Part of a small language model's weights: no biases in attention or MLP, untied embeddings.
Each number is 128 + 32 x the weight over its row's rms, rounded and kept within 0 to 255. Layers, rows and columns count from 0. Numbers have three digits each. The size before them is the row's rms in percent of the matrix's.

# layer 3 MLP gate, 2048x768, rms 0.0207, rows 421-514, columns 192-239
100:151151116152189101122152135114090136107084111099148127125104155145135153081146133147109157149154163142126095148140083149152134134129139110194109
094:110086111061131136101101188101091180088139122202053165153082114159129175137117110106108115158121194144087136032106092125104112107151151125136161
095:092127073129124073120115137069103136094105113179124113141154179173113114121118154168120163137164122147131147128117121092147118152111156124154093
093:135152142096097138103157135130141116108107126098148126103098106139158150138098080126117140130153153143142141077158186128131179140101089116108167
100:153178186123144093086108130132104187095235149135102111072147060112107130092119126127140153137111171138117136105097110134123112094127149101060179
097:085090133130094122190132174128163112109123134115070125109125112115176135077137119155112176147084150112082131172158157080139159135098071129152139
109:074083101154142112061155151159125120060153133100178141169072094101093159102163120133120183107148113101098079124148169145061129166157090123096149
100:099104176128167127119095117130068102124154109119083094099125140109119094156149166108181148059155132132075113086137198124090125156135098171094085
100:085100075181066134129085113095085165099083099083094106163122129157137147149100117155117151098136185128149137088089144185150105144112089197133141
103:081112163104073122079138086148074132162185121145120100157153121153102108173123163137104184181082099151113161183151147103129113117104154146152147
097:161054152096138164138155158140174154143146151092098112142096120086106053119181128127150111160168159110085198172072110089159162088167059144185136
111:073131046129138131165101141126118139122153114158096152134161116131140144182135160103140105131126109155113068147059074179085106108141092112149147
100:061145173132152130046108160173150145119137123140168077152138121204140167123058109129091113140081094176083099119148108145122120107094141126128092
103:116118107140136089115119156125113114144157111121137157140162112132114096158112178115113089015146161101176113088132113147147183122192139109146115
107:151138105097119143109108091094140165097104087057147088115084133126162119134108108148109128113092152179152101190140119117131120149177137104093166
107:099130133073105110132122147132137143099073080089102089086187114127140142132153143130131113089190139112022080019169085129158132122104147097159135
115:126123095090133051151150118160172125116096098099123166188098163120131155148135121121099129095073132104078087133059105137099136118099064099158137
107:139093092151167162106095147122099105127108152092126148126084077141079127178134099136097149132168121116149091121127113112137142113153178207139132
094:145118171106126104230144144175183150179133147105210154182141092162089199095138091146150176095180146102134123126127134123140120101120170116179181
103:124075130157152084146084103112135124111126133059116146201122073142143168165133132154100120147147172162097138140128077148131176155129159164073105
100:106090096113125118012183189126122158113108092116134222135134177071135129126184121112085141133111116152112190135147107126025142169106154087146166
103:145135167145116120150130116166197137136121144106160126124091182130127129187105093053182084169097112164168137043132160094171184077076168139169122
100:111129123064148130134137119148200079104144133089145135094164124149086076082068146117088141079166116106086043108106128153070110156183134099159111
108:115107123155231135076184171167135114073136168080061111104127167170161114081160103102167197131090163108077114117111088160146068102147088145167130
101:093109098131159114137124137087112116075119087179089161129146110120129161081076074129110177109095156136098089138108105164138170143167137167116061
098:063116155127155130190080170089158154106132173141146131181128066110140108102126111095107151049107145168159089137123118175095164054169153128160151
091:144125122124130117169062147153148138199127165131168060121109125159113115190153154173136165128137119111108155138160082122100118111119122160143128
106:135104054156136028130123137078078079115137147100138137129145126128100120092177087138171175145115168116103179119157102084133114113124080104130187
097:152100130151120165116135108137118116108199116172074125148121065142144072138104190137131133120072102100155127080156162113206145112097135105134166
096:144066084118168170122137125123170150198162137192136114131132151119116124102101189127169109109184107155202083163155150147101138106172149113120102
100:080132151165135156071127156162159148076137129184082117115077097165138020162153090123117197134144132122116139148089086143057123111186138123099145
099:091091126120134129162176067109114093128158120144078150184115135113107118134110154119147184101079111090197148121070107118130087128091077162110130
102:159148112129103131079129129146137137124148122125173112106171120151165168121082089131114162084107090132157121119165127140121131112091123106153097
106:132042061083149118124156169156142143146149094092103126137146160093084192117157098115092175131153096159131146144082077107135135154132102128131168
105:127118094150083117108098157147075151163177123158148170150101086130120047135109116121174169163152156133097107099163104160093089080124097181157110
097:124131071135153099144126166163098122100161144106068158142086127127114139105163181177102101122152129113107103158192160160101136123165090127111150
093:170075161176140123151108134160170155144102161090172079070181188189178146087184152107138146170192077107173116136089146092078157145156165181076171
097:117126129092156121088109112131150163177079150191118097134072080106134156128150156102145141164090103128102121099122120142134143081077121158132086
099:086174124161067137126104174067122140146085174193151163139127114169084097123133087134107094142112103180106101161127098176071153111117108146117072
093:122149109129148058140084141114087145158123147099059106050169189091129120109143088119093133136097191141118158121168094112128126179192118149147075
100:128123121122166058139105161117147094117184091144107182163102136186110142081134126166098106128151135158183143171094094130142113133125144155103152
093:104165111141116091142077151083096105177134124145158144126146112120181099138181139147138167130101127116184144069108106128136158101119073149125145
102:060133094141171106098186121176125139169152129171111139172112078133108112150102165120127147118138084083141173118142074147114114066134095163087138
109:129164130105203125153144186139177120139121111119100075173152148121191169136142153154109096108090118222159118184096097188071109046137134171116122
097:148142136163208173135150121167134096168129122086087093164165113132161140141130108130120102079087139143179142157105140118090117073129076127118160
098:125083116146100084132101128096096126155149139143120121171154166194132123119132158125133125090115128118066078036193157138077171145135146207113154
103:086068096129147135174175154095194140149113099193081136105117187133146160082162142175133098097079151157177085096135148143096136095138171136111188
099:088119138097128141108144123118120110103174122140150108152132040172073125160138152121159113136189059090133063150179102182132121136153122160098181
094:082052084106152144166121116152177164103161092080189097232094134120105090141123081134115162117136050115152117144154110105127112158114173157147114
100:109102131090215112137131114087077132095086158059120163121152051161172159119094128110119132140115114131094200110091131130136109156139098134126159
097:093130092094144099136079147132075134128155077188055174074152181127133153150140143139121100160089160100128177087115162106109115176202141177115085
103:092149149153103144144192189121124119117127136115179109180151095148125091161125087081111119073101165085121120110097078177101149178102083114141129
093:135139158069151049159100186111126164116125185142210162139060112134136120189064110095167123151101081116106150136118116143174145173104088103183161
104:138105102052185159084166145134151105119148115152145171130155102100179089089173138119131069099102137137132138125130149127117171116114084152175100
097:168172135127132168099098141103193129097048127124103090092140094118102171177168120128139075077105162112120156126124119116119089155176175114129141
095:143171096097158128122138117097082174130144098101086138164141116132100088110169111155192116127116166067117175136132123153116125132137120188137077
096:101115148177101134094150133134065160107207199118115107099074072114136104159157168129191188109166132151128107102143192135135124099183138141141175
101:110046193139172176144090072100216103116105111169174100165159096183135174105188149086129098141175122120127119130102147159131136171174137186123112
098:047103148120106151087136147107116157133114167148141119181083142129091212139155147151154159109100153164124119164178178137080126134174129101186140
102:142094162148104158079112148083074104171170148078162108126126095161146086098155117146133144114143163179093083064094154162108159144127110193138113
098:103088111139114134152131095214142145101180165178136085110161098116129144130097053128119187099175117094107142082099156150126113150121157171160112
101:127092074103091106078138076101136130072067117210171132138103104086120168126118153134124121154145134139131097163143143183147155184122148135129090
098:156175102083147174149097104157103149114171132115100139150125165121167107137135096063118130136143152130217136103164124132137139134082124077117164
098:107101112151101133082145119151128195066105107145188116151152084129179179191199147125137112111147113098115114107138157099062207149157104120167115
099:100125133162141125135164122132089121137128094093159091130152099159116164149153147093151075131124113144120150164134119131116071162112133117159097
098:128160170173136133145144122099087143177117101146098084120100150113180152114076141168128165135140134196132073139126054183121119109108116088152127
101:131130095126144079161154112155116139128140181153098109167086139129119160198105144143146081155156120155170099136067147115127160068147131151117104
100:164105166137130095069186151137063116191131119073014140146152112164112128118109154122079125133137116016149103163111127171132147105103147086094173
098:169149101156116164121190171123108188155115128168116139160107164138130141107175118094145169131140085121126137109141097120136104139123120096153148
095:059126121090117146130158205176158126138117103142143124065154130138117131163168098157063132151091108084121130134091127119144135106054175112051137
096:125076062094145107120099143096163160087137115123151127140145092089174140149105134108134115157138105070131088173110139141074163123146149077119159
102:148115138127139056136181174099115139126075133167127172104139078141119158176160143097095211156136142089155096134113163224122131080126171141132149
094:149077188118150071151110151117132176109146159038148135142076120178121109148142132120124127084137161092140157150120138138157127074188108126165160
097:121123187123150109145123111096109149146181132114138132154093109174102171148134046147126126088165101167135147094109170127163126142083152139107085
101:111124109147151116102121110111136131116126172112153111140118089105114088138149133137144113092140136119073154152129140179138150085106148153121135
094:074150131124079101164153138096146164141120141121195139167106109147143103147163112097092127113127093120100143083075105088084152149109115143184146
089:144127176157048118061114095093134166132171135108121089063108144133140099097170105156142139091179097124132169121146146139105087151110131081107124
094:087115133160062171149124146181153097208164123161052106125078131119082118102118180077101166160119097130086116112102059169133093146126134101119113
100:115134150121149180093135084147151138138126102100170150192113110151115119178079127086092126138135102146090106140132174134178175163155155098105122
097:173109145172118147108130194097135169131151175105125115153104089188119078163107177165131147140158147122118082115092167114146115122182127144107146
095:071094151048174079132124145078136090135129110122117142120115155165083097126174145118149090097159159126112109100094092165146041127105124136110068
095:093130136186143121140129117124108119132140136138047129096156141098145139122167131092108083103115126135143115108131109187085167167124116126126100
094:193070070133078103060112106091171103136118177149159102146107107142095109121155132114155165112136139171098075076152099139167079104085204169177141
098:063144142194093062134164193169166106119134125196153096153126110150093166153124116164104186194114149137138106138154084123090125091146109150145111
095:129156100123077122096171136067109106107115099104082139172125116121126156134146173117151131164091110123069125071144167110156145103215122192163144
100:099060096109172122117124170138125123140147167098154097168134044184121159141163174160137170119199093137153099102101139177117134143134116134150138
102:137125099147151149080160112114095090098119167138152122183146153126108134149108144173110192168153132127163115127131133170106131103146119149132118
108:112147106201154104118125187158057098207162111143092127237073141200207083110086102129136156137138153083163153107177117164124080105172105166120107
099:119161144051148149136171128081142141104145166145129075172120131142099154165121138114185114123099168166109160186092183129150132081115102162236148
095:084066133104157118086131160116056138087164138129101116128121066129092105170136155118120201120139109147072099101160205135112128128193157143084083
094:066100139061110160152108156143136120194133123165138139081119086132191144119208109152125127178181161095152146125184036129116138155208096069145169
105:140148225140136124080169124205096169155104127108157079216145123143132182077091101145127161148147128095135131150199120167142120110127199145178102
099:161129130110137129126109130139032168116083159099101143144177120165179169118103143075099153091129102169086117125163157109136114159105143140116076
102:174123138121151163125112120089169096075130124061107138141137153154172109178156113105075104068105143094122120134087135129106086140114104103124162
# layer 3 MLP up, 2048x768, rms 0.0201, rows 421-514, columns 192-239
098:105131089181148164094119128109110110122157087100145159128091108127146099134099154065100063096170140122189137173113186112153140148168105143158112
093:092126147124155118117169093131145179152084091159070075110161149119145116063140126091159167196125115116134202127086130099097115084139114135143156
097:140149119126120134157145115084132143173103189125150157158073151081111065194111173108096125123086124162146130108123122131133144110169125157162111
091:149129078133145106106181174102162139197096115191140152139158159113135137132105126164139100076149107130162125081100146105156095139135129103167148
094:078128080089134129179174114126079090117112133103099163138170139085087111184106148157134109022139112087137114127161119144109159122130170091204161
097:131163146080087078111091115108106082126097093104116159171161103097194147109151144135093095148134142083104164124096146116088068115063096086111092
110:087113142169164099100125184108150087140173098086158065118116131090101117120137123176104142128155137141132107113098194151129173101078120120081167
098:102114155171104142133066102126139105104145108114125119128156090142094113134170118153163099117120148181154155134089132160140096082139132162174151
097:062108187123137140087198134104163090122142185180182114120156139109139105149084133148109086090114088115152114149147162144175107099182122055133118
098:160096145078116124169174095152196162081170131177114129170120127112174117192122137121124140087157154078135114105051105141106124114138102137148129
102:096127132148150103109111234117115127113111128077052150146123172175136157079138169184089135138124144163181137123154138175134109144143153092167147
108:164122196138114126059146131132170144119114116062150122100139117147162129082129117195078187081167123107128176154136149125156112138150096117126111
103:106083183183104093156136190034133103145119151109169107145129145130078104137069071082151157124131070143148062095145097160161158217082160150101105
103:105204098108099112133060112107075125119127079112076108177153032171180138138117104171134167129098051153095132135153158106123120056099115102087157
105:138092123151120154130108133136114116120136096147112128165135152129121075111145117125099143135098134151183140120094134128109104201094160127092171
109:174163152135128121054153151105154115136123155132189110119084117171160155104125148097161132188095200165221165154140138120141131080225112077137125
116:168170128160128156169151103164116153191126095081109027127096148102109203192170092122127174143086140150105087188140059096111160072079105147103110
106:170121155107129089142169138163124134142156098095127115132149102107100151095113176136153111092148091137057072174121154173122160111103161088169109
097:148085163075147134147098177119118147123120191134122077136093151168147135128179139130176145095103188188177086102131173100191077134127140150137094
104:148127067124116118137173063162189093130173172168124123150157143147122040134077107170116111134057104146111093133076164072127061157164129151112176
101:163128111137108099141144126127164109141148143131110188157096110163109094107147120183087155156195097122147158083106117114134137130161119123077080
099:171118123184201123154157065142081155148101146070106114152072185126113141137116127118136153106136130133199073134126127105104116122147113126088102
098:172122092115167151189127144140170100084118123145185170112136156056158111085100106143120123154133133071139151121072044110156143120177145178168079
107:123150128067121146165098154107122165181153135174101119137113102086125132163081171149154112195162138116169170199090096118139099109148113105144166
097:137105144119182110115158103145106148142125177092157159127110133130149128165071151185096146091151158072150143027181131130114143127096114099134177
097:111122159126127167096102097154123142102172157134115175117119099187168065072114129088100089193173098169055120126103145102130129098173154120104103
093:198093092145096163172153144172151164156145076155164123145149161168140142149137141090057111171105148137136145085141075139152137114103139127131106
107:062067170123106147125073164125132121110148142130113078139113169139091109126073099103100112117139147152064094128120175158123144143145204097151163
098:136133141157118151116114137108129152095143230164123117096120087111130109067111128164161127148105125082076154045117131170122144130098106106130093
098:067191162152116138150151230131099170180147094169084149158130161150089165111052112127104055134118135113078108126147105083133090102143149152109075
099:101105156103140090123123162201143166124153213070114137169169083190134169135082142125172162123188126084066052044202051134163124123132195155070087
098:130165086191076123073165150118155136128119142137152177156128152164158163092084148171074144111149077098104098122182205113129107132111159104176113
103:130076127111133125161136120156138107115199114080110155126133088113122129111141190075097152140148162109091130151083146137078110140106098131113175
103:102129171203112188162207128172159120078165105156098137109144173153117164168172180114107174078193129200064090130114180108102161131145084141169148
106:137085136081179157095178170093107142139106124097117221127207113119114103209105124063135134109131131137179086060147103085177175114164103100094106
093:149159115136099155078140138115128134108133120200201148150185091098114098191142120156165156131153111109115172058144165179122142141113083101133140
094:118137153129086094046161129121159119089158191161085097097123094117083163099119170114156107157182107108160109095121116073136089125053156103126187
100:141121094108090036100133183092111133124187159154165138142080078184135131146198136117125107117118118091189131106074130135115080077107119108128131
097:171133116112133073132088092121118139107159125221141183099133151134110110104104108151160177152125168179126116103139114123094130110133105173093097
098:136058128130158182150121129125130143142090110151152144096118169082114138093077101092113090076101142114128079087113110094108168111128139112186070
100:145140149136112125062070159134113160076141126104148106051130165117116115115186078085126182072117132131105116172143217092124141107164101127139098
091:189105127124172125144093141102129147178149142125164125131107167131140101178102092147117099147075140097145147147093084154145119150111099143090149
102:097141099134157108139064155162165154201108123149086186128153092086146159099089136130075075130088127110101053114138071131168081179077132093149093
104:155146192182184100148129147171122120062110175155144121178170163191177158168181178185094156150119159136106125115139133159168106183133159190122090
096:128149139143161091139099143165148151191135126101121058181171191118152116166177092120136109186124151127129122088087176075145114091130137125061124
099:166109168171144129077142182207116097138150142111202089090109141101118125144198105168141126065118106167147100076136165177109140096094232097128117
102:141105131189153130093102156151117072083120113039078202177135110119162113145092133130129155118083141073128178125112116152152162070125101127058132
096:090204082076101064083113222082120117117110146146099117115128151098090097119169158142160180091087125169073090101187178136083140194161131144189114
093:140130129124127095101090208101067142120112147139104127093100154123125175122106106152126153140135113142142177124170110152113084106192144127101165
096:093124160159079152116118160108104133189097128142110147144055143167139155134193133075133152137121083166159153108140151208175115159127159140151104
098:117178128178081142095117212148180140103174128104152093097117081130091077089076127165072156172116099109125119211133103156072096129148092124085139
104:196154078194195151109125154170094118160121147117119156081099151154121084105107147095141101142109155168156098110171183097151146168203117120085137
096:104107131142104118176095106097110137142105096140093117152191112202156107102118132152104079129095145149109182169094108060171161122125142174134122
103:118133121118096153143139165080143128167138097100166100150116099097101104160118154106082044124165168079184125074126093138079111180117099092024135
101:112160069104111176142151207083152110112093129043162146126100164055130136174138135108146141175100172113126152093097118213145141118137128112145177
099:121144136125097142134057119151112112163138106082065133132120120146094114127112141144133106192087174090148171109103134108071132175168105123136096
091:116063139178085156160142107121114179187113145132167182155083160133152155146170118021118138172131148138157131095140172126190122124117156145136150
104:150114144146148119114146103108164175180161109155129130125196131124115092143084122117152121132057175144106132148132086134133137120123119138114144
099:098151129055132128160124162174123133114147101109113123060160166125091088052147177167085135109181076168160128151163116171129134126117198106154118
103:149165130097129092081115136088141197097116136148099097151177089132150082238125155098127097108137147073163100083155113087200116139162082067141147
103:119119180099104094163136071114181160153100091150138133088172102137102174127110101122128107188129174133127186096138047157149182131163146116114152
104:153173104085175086132124110181090098109103109148143154157155128096061089107042152132126136165137080106148072072140160130129160170188131186070130
099:123167092141154168204114180123166114161111144124104156112079154157154139185176158132136125160148172111157147158190128107150161148165101197055118
094:073152125133149127132113142137168100151113170085101170127167159143114117122088177107165134092120105141124186100188137158116059141180106136140164
099:131092150194148121162100119125144104117144120146138118152114190172115158118093086152113138179112166106177132141126080103175188136107104207094131
101:163112122142147141032159154123063161110144127145069117118126166165112095106079141122100160142117140058149173105121129128137110190133117108164136
102:142084183147130156169088053129104173119075157118151102157135143117092151069125120108122143147111170074153171126126094125124074113139175117179138
103:114088010107110129216110179127136115138140115135191150121057181168127091105169144149189108148132125101121105114181080113130110114098028139121202
095:121169100120140149157186121148160119143145126159114173065154184130125116111059185119112052097144162125051124123201202109097177169122124116166149
101:089129109134174166147132128214108098107117129139138175109147152132107100138099144139177186167155054143200138196163144158067128092081082080150200
091:167120110086067100108129118086094097206126087119168119188093092096128118158139091094123131165104118142200168138118103098143136114103103169127115
101:147118098121131168143110157176127106083172129150144123180112147178121163156169154119152097168122145076188147120105117105117121124130145144145082
096:141125147147104061118079133103088147109158072090144150121117148183095118127083105118124108149090075100181153126210074143095114114120135109124129
096:149130122158120119117122149119124111116148150144081157159174088060105110146116159141067121036142092151147160070163163123174130087095170128079068
100:114159128129088093135146114185106145152117089133123139090036168075196087182168125128009115181109101161119166158140124096140145086154160154098139
095:181118153129154130174117080139146137136116070092099101130202111176150191125147156141099160127108152132138113169141119101081112107135145153160100
095:117110136092144109173102155119117155099105076133145178091125159096132125121092114102099115182172112150101084088148147107089132145132121174102093
096:100085123111118147085115182088197064231121151130085120184051095126123178193188106100197147121155157169148113073160106109063149132134125155094132
101:136095145141193105104159125065067170098114136181136100149142100106099131124083092079154067160165128094108140116089109144130186189147128110117120
092:206086126203124116059132187174149142148086177074139140128106181127080098123144174117198150109128115153111091113120170109143071077165138174047142
089:170068140094122152133144133131149154113123111046133061158145111129149166145121117060103108147115167138113177161090103124144109158134116129144169
091:135173114132112139188175123120151163147102118170097130104153150133172120126060196132104107129105084156092145120190088064139069106104079136171112
098:109095166142093132190130217171112117114138143161113178139126175128171108135169157105147090112127133161168101084028055163149164122148175146198129
100:193159083113124149148126194090153161114148100113130078079149123122189113137101129144097108169087117092231168122138159133131145123135185109128094
095:129155071132122121104163163146041109129079162144175179107083105142068035078120141166155132122131172111115143111183181105139116152146099138106123
099:163115123158153050085093146119131080098127142131087105141114112168120088065148162165120133137085131093120160134140163133120147175152100045048191
102:161169150157172102096128090089088121122142105121160113151199163087105188098156141102114138204104131069145169205173127108149160152119129131128108
107:188132105132120089130125149097093148134109130113166159149183077126115166167139107127097115113121090110145127152083148145143113167128154059156129
097:184193107120054047144128109107181113089103114112143221126112109146103107147100173105140173109137145121171095093194121175136136148094138114128117
092:110146101178159140120084137118155106172129143091176128084149122111175181139130117115097101048126105136166109124132120156135092079119125165201137
098:113207169198078119103110112092104135101112150173088101116121158119172082096146132099102074130174132107119137062180122161120169105095143048097154
108:145151153130143071130111112148184098152122130185149102096123108065193051087144096125091104164105154142129104109131097146079094112132121127123118
101:159208103161120084087126119104090159095107117110113058122116143167130152141142140146130119113101140141066090091165143131129089078090141143063147
104:201152137110145152143053083110099114131117156193121094155098080098126098065120117103093077102065149174107069138154147143165124091073175146132066
# layer 3 MLP down (transposed), 2048x768, rms 0.0173, rows 421-514, columns 192-239
100:085076112148149135123123126146156129125168113168155153147121142098153178157091132110139129143109147152137085141120117075114103089065137084139146
098:121138150121103129121196073133116100094085113091067093071143140109170148082086148119167150141111124124142134159092137140076170096073134149119140
097:156139130106137071125139129103146061121064156143175159136136110146085148164108135068102133128127146184153144094131144139151134066094161116123138
094:165150156163154133156109129074122132140121094088130132050125094111074172117099151153163143093149146117159105152093210121155125212153109149129147
097:075122136112154149162141131110114079059161118128137140136101036106093105105107137162146111105154097090087128112134093165100104109113116104131111
099:121123189088166095152044163149141139165090113105091145107096083136218161121148100139136101119179150060095129167158197152125087117089123149159132
106:106075154182215118102123153147104097120117081174149112083072152081139106118136095136121119108146128062166086119109127156136139130142135137095102
097:163176130111092162126185188127126129142145149141094159120124126091110196147117118116212111180098125081093106122141107116134118121157064171114151
095:134158153138123108121105102112107046098141139093155116178105143149125205126084104124082116167078037114163115182160176155118112134119097060127172
103:075108109073110120109125124086104193140098099095175202173146177118129112082129102132140128153110106135110156155144124137163166158120087098116112
100:106119116105149092185191146124112121085147092138152102098156138128148135138071133172121096102049098124135120131131124172147147180154154118171137
104:147170138097125121214166103145154097160102157130160112153139129159146126149160116119045148085130113091119180147129155094186171099107138113171141
103:101106178130097148086125198111089175111099086119097129107121129154098143107083187121116116154113131112113125083104149135090117130204145137088136
099:118180124083113128186118101130143139071112089124112128202202086113125139152125140117067156131094153101143137035135116123082161106086112076132118
101:134093146083069142121061125099159125108087080102107131105161134094141089128171181136183124114087138120146136113221147181103157091064133114088119
106:123125042087155132135130019160127101114112200115174153223107071082126111171062130109117091144166135182110023121162134115145121131131152155133113
111:093160121130110121069118133103144151171151098132108078124134109117159079109149102159079146140117127121119183137098132149092118155093135169120105
105:080109101185127090176140074191130128128121112131130196156144145117072149134086140146130132161136124090117151132092140111114148063117140076134159
094:128137099135105111126184149154114073103059106131157113125147170117111127073156103080104174101112112199131145168158113067126177119130127101126107
103:123156134088179108162162154129108198128127160142123113097114132130103113122087107153127129117111118158133110110116120112125125128111087121110100
101:056152118129067141085174110144147145130150100136145142095115069150077081108115146113116135116053115192118162171177172063108139163164119145104163
099:112188035087122124082137094083184133138137153161101123138122080068108152094115163063154096133102090131159074079069072150177161130134175122072058
097:190110087116136168196087072117135137134102124138146119141127153125177139147105147138097109165121151073106123171128078124132093153173129180116131
106:122073123124151135090163133186134075206137134116121136154114058132133139144122072038088146118100119093128113057062122135114138120178197165123122
099:107073169127142181183138122138103106111093119127167141083155153118147112132092084124163113120150135120141163113123100118176147141155166135123109
098:123187220130133134097151110125194162128136116094096139105142180107149145119166121071117109161080148185061192158158154121171176173123144178099120
092:103082075107116116112135143123166124167173097121079104115139069141143121066096155055142101083127140095105103115094135137189100133137129075120092
109:055128158121095154151103118153152198175155105141135081103142190114138045153085140161085092142136138103111094161144183117153147177147106120120152
097:149090170119100151145104106134104168150209104113113143151118091154107149122081151180166092122126151091152084129174147069142149114153112186074130
096:131138126120118138129168146155105115137125122197126095141099114180119139156098130133083100120181102108159126124110083110077114081049220158128137
100:166171106133159165139191067120114101079099059131117151122094135082107140112139143105101143142134115148145134142102089120140143128201095101105150
099:109111182098158152140100136111141050095087061069103172151135108061150174159159095162162138104152041112114165135115132146148134140114179135092132
099:170135148107107105158099186152193141138110150165085156124085168230174151098128155090108140093149147153143187107140140134107103178133147100158113
105:124087107122114145190158128136117125078161114119064125126155149116111178185151119086083086138116120134187174082128117109126180134110155108164138
104:134106191149140071114114096121161130155054082119202095112202104174145192106089155107104094134080107138182141102158088099132144087090166117095106
094:158134119141094116117164145125074082093171122189098134179089166111131170145143104122192151054144109137056111084130103158056134124145136077134141
095:138154110139101164121113111077108185162121112149129151143070126087167184113090112146113057157127151143120151119148134132150100051098144175165137
099:110175117130156118128099085118147098113122180142133086136123120150126169170133125068152094095121099139158120156114138155124164134080117133151121
101:210113141172139133142144093154139063095163167114078149102127108111126144094181136121177139160118105073082129080090077104157097123091102115076104
096:153127111142115125148158156137118145122147149061172167215126078112141146120128152134081142122146150139175116081147132115164136118114160107163177
100:142152125165173197135167092160095009135137116101114094183117123078152085127114123093126105109129140107160113089121067117161167109178124105134116
091:135102131169140100173148121126138129131121079122170120075132158105172153103085109127136156136072096100102124116127064118154131130125118140152165
101:127171034151160170130160140158113149181083123095103163099093153092089172138110123124106187176133129121124089170143103168152080102128077065109129
104:091155066148059076116120052136131207120155189148100200115145090150051145130108121137087146155165228169100111137095137171114105103103076114123114
098:096153163156092140142112169135216157129162135165095126066094120194062074106105139188180106181116165137134129123171149158165183136113162089096174
099:139089145140172093114127137110065188134121137104229079151098174126188109193170136133182060098107143129171112074117150157131103179132137156140117
105:185109114127122103108083118125158079190139167152088121128130127176150099122152132143138098177093193076130073077109131142110133121160094137073103
097:138219095103153049107119185051116086195163107175182097063140137133106174159097156155151190140146123078186080160162151145113117156149146112106167
098:120132137041179163081111096105183135103086111133137132166085153094134138150130139142084056109137183162176084137113126100123082106165069180037076
098:121129085143147108117115154101159154165147150150092075148126110107180117158113113102095073097123157131160107094148147180188194110108150106170188
100:104141107178149169119111158140108107094161099149138179080129138136137178136127129115126170035139131189142171134128157115082112174119115136098082
105:151082085124134104162144162129163117126132139116106114099117118103133087205128089174193100064122125177139099179110125118132161153151156156136127
097:080131103147083137096162153096081081206101159201125156107159098063112108134173131159109166132125145112156164163161118127143147113153151071130095
100:090119146122102145107134133099087158130080092077131098164114065117151170157126208134124142115102149089168158050154156087119103160133116139069077
100:124115139091161146111078122140158100115066147124125075065157127105143096167097124149128133117129111112116111184141144117106082159089111114131178
098:129205127108193111096143123049118240172099154121132117150088070075069102154129124124152071125166209100141101208062125112138117097129077117146144
094:143133106154108127160118107148175157189094096151148145158145176199163118143093069089063092117086131148169093178123140129177113131060120132168161
104:078115108150167174088138223116095115148117149100141103098110161105158143155202167195113134140112114063114137171161177156183138145157173140102152
100:076090095060134172118123154155107103082135132150161098126149099091140153185103124077130162120154121138157134141110159138111118104150164107145089
105:194171131114105126127125138142136045075148087206168118108112149114114190161102087141127169145131078143120157137168141152117117155127115109111116
101:141105096086151113160059136142133102132159113137067130142057126131077119163134116185086174166097128201118112113119106165174137126103084115105133
105:097133113111168157092143140152173000081133092167140176176111116111097138123086153151112134150172037098114098129081118118094118136102161098064094
101:121216150126087127161061105128148133112182119089153147157135147096159101112105148153122145135137090123137137110147116179211113053201141164161110
097:139091123130158097117168183121145132097126183118107108104136149141149102157167146145128193090089070137052143086128117100152083131194110108099138
099:188103167082144104126097136180128121160151113167121132130101183054119135121073101171174103152092093102161145090113142114067141147103143098107149
102:170097190095102094090153143096107128130130083186189111059093127158099101137083125133162132133187112130151113116101109106125131196171117113118177
103:115119118100103186157095113145170129110120150154100172100118122082065126179052136049164140141072164186155120121190109155157165081144183165152222
103:108081155080167133127122166120123131114096146100075171120146104115113084164138142164171157100091191140141160123085068182110097058140117125115060
093:104093155147116141127149155096129152082131116128120109153162143153127094157172135141109142091103074135136153181121211127102163091088132118119152
097:144122189151163158125160138162179136067080128121176107081106091119155108178097089093133070114080129059131161130081143107107139120115146124165158
095:099141179159062122147152127124114151173072091072054136179070133084156090133152083118153134113188147157150135090127141105229128136143065184112083
103:107132079162203167146154161147170136109162112160090107177127146166141166075110146091124084146132171135201095132141103140114148088116081098109162
098:162119073092131094140079122139178135153141070106145096068142106180097155059137106134134152139173103138129151114112137122102093103154130067098166
096:146132118098137135175165117159134171148110111136091124070169136152186147107095117093095108165091137125120139108147129109072150131116189096110120
102:131119175086098118139141160136089069090125108129173073122083124133150148156139099161065139134136112124103140184134142108152155131131105079122145
096:093121085101097124164127151119165065075100148111125097162142112133118145132203177144194113189141111157120174136114127131106114143188115088085138
093:127155150133109128081130176129127109162188128101103175163143124124113120070137159161127159105196141083153158115131106126118104115119127084118166
098:112080088148061139102127134150154051038204097128094165116152072122102098124109169139126126153151124160110128078122079159100105130079099144087162
101:093101137131135157101106156142083132145073116120132175143094137093085146151122095093097100155164162108167089125100135139164143121129153106118101
093:125093135117151149167068128110148191131068133124172123112112191151106124104160084108145115100138128131105120131065126186121132174133163136073079
092:180140124199079174145101103167118199150136150166118158220148095089111162102100136169109091157098162197106150124126108147096143145136120110075182
094:108134152120143096202160144093100032103084116145080104128139129157156119145135170116130152161124082142158135109225143136161095057098128200113114
098:137149115067130095082074131128102183187072159081149111144110085102140124154155150145051055140092165167121105127099104151093139124075165080132149
101:154165112130152144119111162114138082105064163147121116115149166176184113136122121128085108167084143102153109130153098130168144126138171160167180
093:086182155184161131108124131103101115111154129119155152090148111139121122119188183168118142111184174132175103102122120090123085126152099136094158
100:155130148118143127149095151146154144175089134124110134096118124121128111108137125138079138129150135168117165092162088160146143155136183107122131
100:118126162123085122096102090108194168163109107127101114117174154130168153166148157102122135130118136141120144139110092152198122165144156134176132
105:144167102157124096168126117157073178100075165165109155128132145114126114128140089135093113153146164173086091116106097146148114182118152104116178
100:098106149188082121162139130088141098130160138130148145093144109134129105118168139086103092120141141135103112141163067197116166102165132095100106
093:077099136100154070097122185114144099123134122213099127131102085114082049133130170132134151119188055134116059160120142122150123128158173142130117
096:118186201176185151097149144137124148105088123095146151079120160142149138093105077127113148119068197139176126130149081107102094071108132124072137
102:153122127113133086152158154164148151101077155085170086174142182155169229085113141103075109050160108120160119110183124152139152167193172078134124
100:164116062115091136144117100138164059184141152129113124048189101129097096137185063130110167120206147149145070120129100124186112159133116109125154
103:095130129137166166160118141115118139106097132133118095158139082137130134167098115083079149134139166120144120132176124135105092096164120107186190